Each number is 128 + 32 x the weight over its row's rms, rounded and kept within 0 to 255. Layers, rows and columns count from 0. Numbers have three digits each. The size before them is the row's rms in percent of the matrix's.

# layer 3 MLP up, 1152x192, rms 0.0887, rows 822-838, columns 0-191
088:092139136141138145118149138139118086123160089176121066143157136080140069086153111137107148128153137113136147175158139114097089158111090151121170200143086184095075144159127157127180135104125195125163137120183122104060152101140150168104087137083161159100140084162243100106205127102078078122136175129141220109103150120152093161131060159190057119128095090136167100111122108108145120114171109144098133134164152100121141182121115162173106154134141127121101113120120128107148160086131136180071121157099098159131039107089186153155128132149111099116098134153154102143133121123166113125
089:112105128135088134176080124121167115169154193126154169099201126136133144131061115134124096089136087070121092103115090151096150122177082186124074138143087152132093151165117089128120149113109184058143162151182129145186119148103089144161070105111140133128139129083110194090149084062088132143136165143149100154121116133144070173110181144176108142060116115110177093126146128105100141149089087144138156089089113138144167139170150123173122187120158156152123086045136130135109170153102124078159105174093104118136082087123183206148099161171154123172129083136128112143100140159165151145
103:067151076138113126195140118175125168142165130119155119104167170095127105133124134142090113113129154125110098182108138203122215088150069126099093112176120141079089071125118126177131095097145141172165129109097078103060122145164117131104148050104090095061124122137159120116129133090102170158109146174165129164128158136133156105183117144121107134093097129088157183134183174095097123138102104152106145097148114158114167203150140085119124143171129114130175111089135152159153105156078113083093164156173091136096150149154136151117114171091185121211092080125108180163177124123093083157
109:128176101110128088149143123153070166143122176141107086150140157071153131161094098064120179166118107081093122151123170149163138135154088129072144125132086101129128077112024125152148071105147157179132115186115103117100132119119129142177129076093148149117124117145117124130150170139107128196149130151174122124179130120091105130102178159142134138196093099126126143120128144134118234140061107133172126101160129146131114074112083114194113093113170105097123163113129111142163151141134142169088095122169181122095081180142132070141114191188090127148089100064147176084098162138067111140
079:158156072149138142142131057119136118040188148198132138143186144094140140126103099116084153038164128108105092171121078164141138145149117138101114112111085130142094149112102115167130134070110165119162189105107140151112169105129064103070173179117093129098151101113163138131170125119119136147138134167132142139161164141132104149115188147151158133142067112157173124189111132139115166132120177099135178066094108206146131140097157092120102138176174108105097156148134140194165089116091160135063142114170090154131096113151111089155118215104096127157120096111201128115182121167124093137
101:129133126132146155146139129162070102119130101139107134091156076161121031182126083124049115117085141072171112140159103113071064088120094109116141118084100172108040146109104113125111134132177155087104120136179106109102166139111069106151152151117140145075114116133219124126117144066153134163126142134122148111152136098181099150082145122143124175179125148137107111105144125101176135143137145121089193134111121134156161146210125089127075120107107063127089162160153155162194059104156176183127134130180127133115142155111099095145118189136116131149071140150135082127135192171094145158
095:095105122169083120174126186123103151073156182089133100155185163111146079099153106092148100099218138144063095108111108138122110135150115106113085163148113104136133153149065079117142066103223144109106149130146129155108128145172130140136162080100164101156108135128136138116152097128153120150103143098119128097156073077152130103166110137145107129095111135108124167167097114080165189240056126057122164121174118170162107119138137101133102116165120097133105181109122150124130129083143163149104122180127125158081105170166086137181122150141118143101096100082175153162151127125089112219
107:095084068151114120142144138123120112110152183140174101186179160143166130135124086122077119063164134112124076116080071115142209167148066130165127160145091155140094144127109115110156118123161143136080152083126142135106120123161130128162170076079156124083101124138145161139151132045128134140145078159149142129093133154181001105127182152130124115114087117186084158115122128100103134180096149179081166127155120192144203103118136069139114151162124112141131131126203156157145146076069163165149131130152092096054124144109158107154119162119114139139109107124152158095091122164104110130
099:138084105076085119108131117201124150154166144120111132113145140141169073112126113105036098128040080107142119112111146188136130155131081145132135168137114167137128143081113142135139113099125150136063134128111115137167075132105150096158177094117051165133107116171136158102141137122069111143111159166193138133107115204135092126114158135127091111113132130171111157120116167101062139171103117124072121100166141166106127106168122122105164103159110125128134125072149148149137180093163138182115095125141208087064135182133186113115118131147158106217115137079144182051107169135117160063
074:133143105166128120122165060112101075127142116152099115144215122093154126116118090108096120103111127071159096128142112164167136136177114144087082097155121124056100115101066060164158111090149173106157152166135128135116165166160123133096149060091147133122194109102115119128166111102120094148147154126178162116128116140157114160092137130152109100098057117109193144062107136093115159125106144082096153034067089182128199177141142117169098129171161153171096107120123106186187122137117132117090133148151133139118066104148137162156145166161170111203126117092197112135135133142113179148
105:136149075157150106142177066140156168150135147166102097212150125032135154158152124103122188057147121132125131127127141158155117069135070144080051098146074146079114108158072107125089120085142135129128146157198121118174153154099179190106098144114156099126129112096105095116135116156158085104117110134144142104152127115095137138120108156140070100113104128114196130106086151142106141166083122075128117106168131160138122104120088111205109141190124128155147155079106081121137109212128228140094121116118150162121115172118191142184136157143124111124106106092168136106122150138126140196
095:103071078125110138154154082104183109133192134161117169187116120138184170172135109125163131095123148141127122085119129171103102104060154152115088112112143109142051125177097031158152125108101142093106122095138127173154150085144148079169082160118152136139170078052115147055146092113127140170117122132120171105189195110163074170113106172141078130100093156101195118137134119128138128181097120095153139123125142113128148063171078155118081129099115133130140166097136111163116148115105097168111130152114133133087159089111090174147111152158102151127123145111141085127177173201075097174
091:094113106098155124104138137123117074100159143187098097182163084130196097103157094131051112133103108034145103040144097106119093217165168162075153160064117141141101159140137148151133112104138091113140212125174096147146072132142093167150151162116113158106146102106116090090142119129127131148144100122106148091178152156113074107134121131117151120118126121107161129174125127162106160182114149181031103139118151122140200159119103111106110153101146149187112139126187122143106151090156134140105154108101084148039131082108071112131127143182114142140110166102160112179090113139143106133
098:081168142134151147151147094169086106160119093144115132083103176104122112180113110106131069145063115133115123148140174145125170136090068137163108169179055128070097119106089111109152124096131140156105117113130115092163160116074056108157153142109121088121131137148135144122154151110130158128084108130098096084113161166136135179138182084132133135143138144150091133126110111132075208173092055160087145149121090143116180088169162146165091071102116122174128144113169180102200107081116142100123121125176221108080123143198093105187090130113164111167088122090162130105162158184111157144
104:126146068156125176138161085128115151083183088156150114160102160076079130111141118112132170146136137143170159141167190128092138080091150155158132106160083122101123060132116107137150093117118143180153110171152062114091124101106101111083155131095112095107114158111146155172135171079124157102125119130161102100087066112113105153104145166149140074099108114165079155101164124114113171097174142132075131139146063099122085235092152088191096148081148109170142177107149143130114099104121223144089149115177126129122031147118157132199143136089093094118130108164126112136136164130089134159
096:109136108139077155144123092143191159130119097157107078117136104131110115162067124121110107104083146103075102073124097225169182133148114139132098148157102126093092159122108136097111108127114151141111138128139105117134090121197124151140105154134077088105147125099148200082157124087115182127189138133138113126136139137119126126120064182201134191103091146117107154145133198159160167086107070173061105154126143115155120140183143091136080177114072129206174074071172127109125079134098106142114149159179075128117131141161185123085130134145160123155060108100138125133093121110088067152
103:107101065155085124080193078164072146166134165166136137173117087095167121153120124133120134090113115111144122136162157168145104054110084198138106120131096142098151112136086134153175098081069146136162157124129042125158099130104184169117136084109125131158187099135113112081136129099146104137144082147132106065152157176097113126112162128143097140196117130188169149114130100131076137205107089133130091120180116142099139135134096167136091171155129124107136157168131108113125145186115222152107152078120149190076118160136152107147105123165134074170067150062147122082118179114137135126
# layer 3 MLP down (transposed), 1152x192, rms 0.0806, rows 822-838, columns 0-191
090:102155177110097144115102114121139132169145105140134157180141136151114056134129156202063124192127140120155133103106168122140101120117162114141111116128106130098121139124149132103100107155117091129164108162159140141171117154178143096140206123157148145141066154125080146134060047122185149129123139150098158117158118164122111082129150108136153124086092122069078145151139124137123150138133121140129121198073160055170104145127123113072133053107100205167118156151182131114122074112158120083184161170100123150142148086113062077165054136103077181091108096121114111121136214170139131087
087:112108151147136118120117143140150124127103172115121097103112169155104111106183193255118060141130073144173125131064127155135130132110086145177125160126125133063155091139203138125131144131147147119122114155162128077114094125132146110159155103124156157196115134178152151114055000131111102099119144135116119088148108107152115155123178093097116116106112057117076087083110108124130156162112090132146108163137106103122139103153108153128115143100164221166150128112095144112134112116161166135135129124149077134145136093162095095164127183187131094098147077147143152129128116154148150140
106:143146124053103059123120138194115104074102097045145160105115147136092145124079144086143125122146120097092180136165200123115149126136131063115113158138158148131173109095151095110115164129155079147104165128142136140115147106162155055177152103199107160085060139157135141140133128107146111100105097083127100104144161138135145180121175110174170151164145192108092173156127161124103113116146133111161151137102108158100112167111177092100143173113072101094057180160127157162115144116176155163103179193059147089174145075111111093125157106155088167114118113143138156087126098168083102088
105:079120078160142060122167172087130128126162143137150103177140093147150170143166173146171137108133082096198201082065056137125167098201120169050153110192123109127163101094104130168148176167133133157099133134165120148125135127136090181116139178136140132102084116148126119111110145104136126155115197114196151106128139160072110133136135127134097115147145140079125117115104140166141085150092128041136138137029116121082146096171123070160113143091177118131121090161105105153140112086180142180122129103111139123088090180148154095093190140094124150090125114117129168151135123103102092160
101:144103110139171125192180123129097111093150130146133133158130124108163092118130063058115128105116113078083106120098116126104093163156102189145137112164148103120120125108071057138111064090149146169127128102105092116089145161174059083116127117149137135084144119044150143146230143122133139141136075092133124185134123078129135068115148130197124145123080138136124160166138162141166149167124184106152100093063137150148185073114180143100078143180164117122164155109149108126195107149103167110091161105189132097086140136148078088118089165139123096151127101114170135123191159173130155141
094:155114160149119108099133082084109095124078111129121193116099160037136136080174187073176109142147091169153110121096067163132085126095162127116123189120134057143135159103102079148113172060148160173134176151137079132098107115156131112134124160159116129064103107165127159122176116084157132174101067190149097117126153086108056146139134130156063125127097114130133143138087173152111173127103138168120165119117136176125165144130101198132112101105171172133177130114141135126083125121117144115049101117133139074127053165092102120185106120129149089153134136115168190162161119162139094129
086:112081159123121121127099152161125138235143096105154133141073140112134152125141132112138158173112198052184201145105150190091133165130125112093115149172169134154194124099104150149178112180128118167109131104094163168092138074115121119073080088132135135131102102154083130128108168111102095134130171089132168125073171128082132148169171133147112175114094068095128112093104112185078085150142107182136133111113065102139102155125116173106158156085135097094197151177131088084126140117094115104114128149138039116113130164192161098105145113112138140153173140170144087085108144115084134141
106:115101128108137184076191131188095080137150148123155105108143118139108155116175141128179093139081148105149106157125152140130138130166145103147068093148138094094091111060142146120128121125135134133067161093074141077072107144188170109167156030110068123182146140119097158096154140100106169106132147186148169118097136127128120084139090091149157215135060093124070091084076114126157122099202128121107107159126172149164172131090133106121113124186119105121101138162113134133094139140150109152137151093093163140208156189152162091168099121122135141120143140076085119071159166126111175113
104:124109149114127176096108132151102066152102104165147125123123167134138155121179164151120144174128137131114135151180165171139075090088130153165178117149126096097130167145115140117191136194144159223178124191117129104140133089111116054106102118133062143114134093158140130148099180163096152037139154134114161151211111108107136157088130115125153150146117088085094061079115089153138156044133078113189103117164135108141111128141170153148127164096122112100136101115110113147109105155109116124157058110073090145197095080078117143099053139113077128148112146135092122116167172155151107119
085:122129111163156164150161108138106098164143130158156167135106117189168110159129086061101088129102087092104100140125100163118142115166111203115087118158101091115093124125045050152144127106138147140123144103098106149144116148125087149130127104152153134100135102068132133097247142104152136131146113097168108147121143111082131134100124107238117137095107153110138187139145127149151151160139098096102108065061105159145174133133141118124061145144115103167106129109140136177198115135109137149132120129141158090092105191172137123163033154114117071128101126127145129129151227157089084162
107:107143084189144083094064131089146152136142134176159103117103173157081127091196144122134132100138136162112136124146154123157123147168110096117132143105128083155157139116139067136164148143144085171161130165180128092063133157140107135113154180156127181157138155150131129131114119066113132097078108139205122162092148156173092136184084092157134150097116164066110114077147136097080135046125119082124174174145098084167147131120117118154176136162117120064161125160091159123107125116169203117054001097134104125145114146099109102138196150150122149084150145133105163123105100097124134131
094:144114146136165139145111124146110112101174114144143141157150076142110096128107163188123127145166088143168134105145155148115121120131115100108154097134158135113200079081163122128153050136074149108158139105157133122090064156103088126118168146081149091132106114145143059114131130149126153191199090118107155079147114104131109085095181163108053105151151111109179131160106046122122094136140147107136161125100097120093166199126146075063105154190081210154137130149096153133159134067159186100131190098121144125144103210168051141079165086130124116154126144142138140172092154119124108142
088:135112107132148094094119162049109147119095118128127170082170139126139114082088142162149185121121155214121152146140144132137179102111072162106098100124162156135122130152146084093151154072119125151100049174045125088161183163144095113118122140160130043117126149119145126126129091165119167109126166087140120149127086107119157168135104172109105116164073097140142113108135130103078111099152141101156140101100138125073152122099137161159169092115125170096142153091003138147131148166112161121087097199131181089166131101136164122140098182098098133172149091194114170120116115118188098178
094:153116124085079141160063148155119145092167135137135132137145086132133124148114147105112116155147083137083122156133076132177116154068148123170132100081129170101151151210152143103111183089104200092187195091148079119098146153104150100112100114109130153116105152107159119168149164116152092174132124131109099126140132054131115099076151121104107131212156108129226123135131162129122060134143129204133181134169119110134173142101109121088118183119085161160169158131072095114115133133041093120184141152124092083082085087100138161118126073130120136089149128100153156153157143125124058097
107:057135146093112157175097181094164159137118092134124165143109142088086135149119190102103104065106106139127124106226105130217161090114139104079132130109120138133113077111153110116103150118150089092123123143104103031135115125166141127171105154164187072095122153069143165127105173113165069107120151107128143125160166116125144103065102124101139197153125097140135073080143149088089111165100137130192108117126085154153119051123116143167144148122070168090111147142199132112163086058164158170153149128146165110139123147167161111190122129126171123098134133153149144182172116133135103126
093:091122147149146101108142092127116147117072149127131146142131143180165095162110141202116136128131144059123081141106159116104143115144121018163101108106085134111119134079120111161183147212089119128183091150124138158134143122146104122129123141126091109159137127143099116062090093115130120144073135135137072078098186108117110088138104135103076135172207188150070145116129111168104151143118162132164096105155145136110126185146127126203158216094127223090134118185206143101092104092105146142128155136156101172132108098143126158178162157092101177131092147132148110130070144143116128099
102:085132098158111122111109195046061111111154131138147150112148126119156128164089114111070125142166170060072132072143107070201108172133136111167130165154138089129120086042144145170133113111102126135119178166180099155149096105167123094152177129147139178161099118176120112187113135198161124101115124139064142099158092121162121117166118116156124174130126136110123078174134124142116164117090147087115083133171116097150127149164177106124101153111072145110115185189170177157105164078142095130080141154140111090122153073149143124119097137094118215127076117111143108148094104072143095147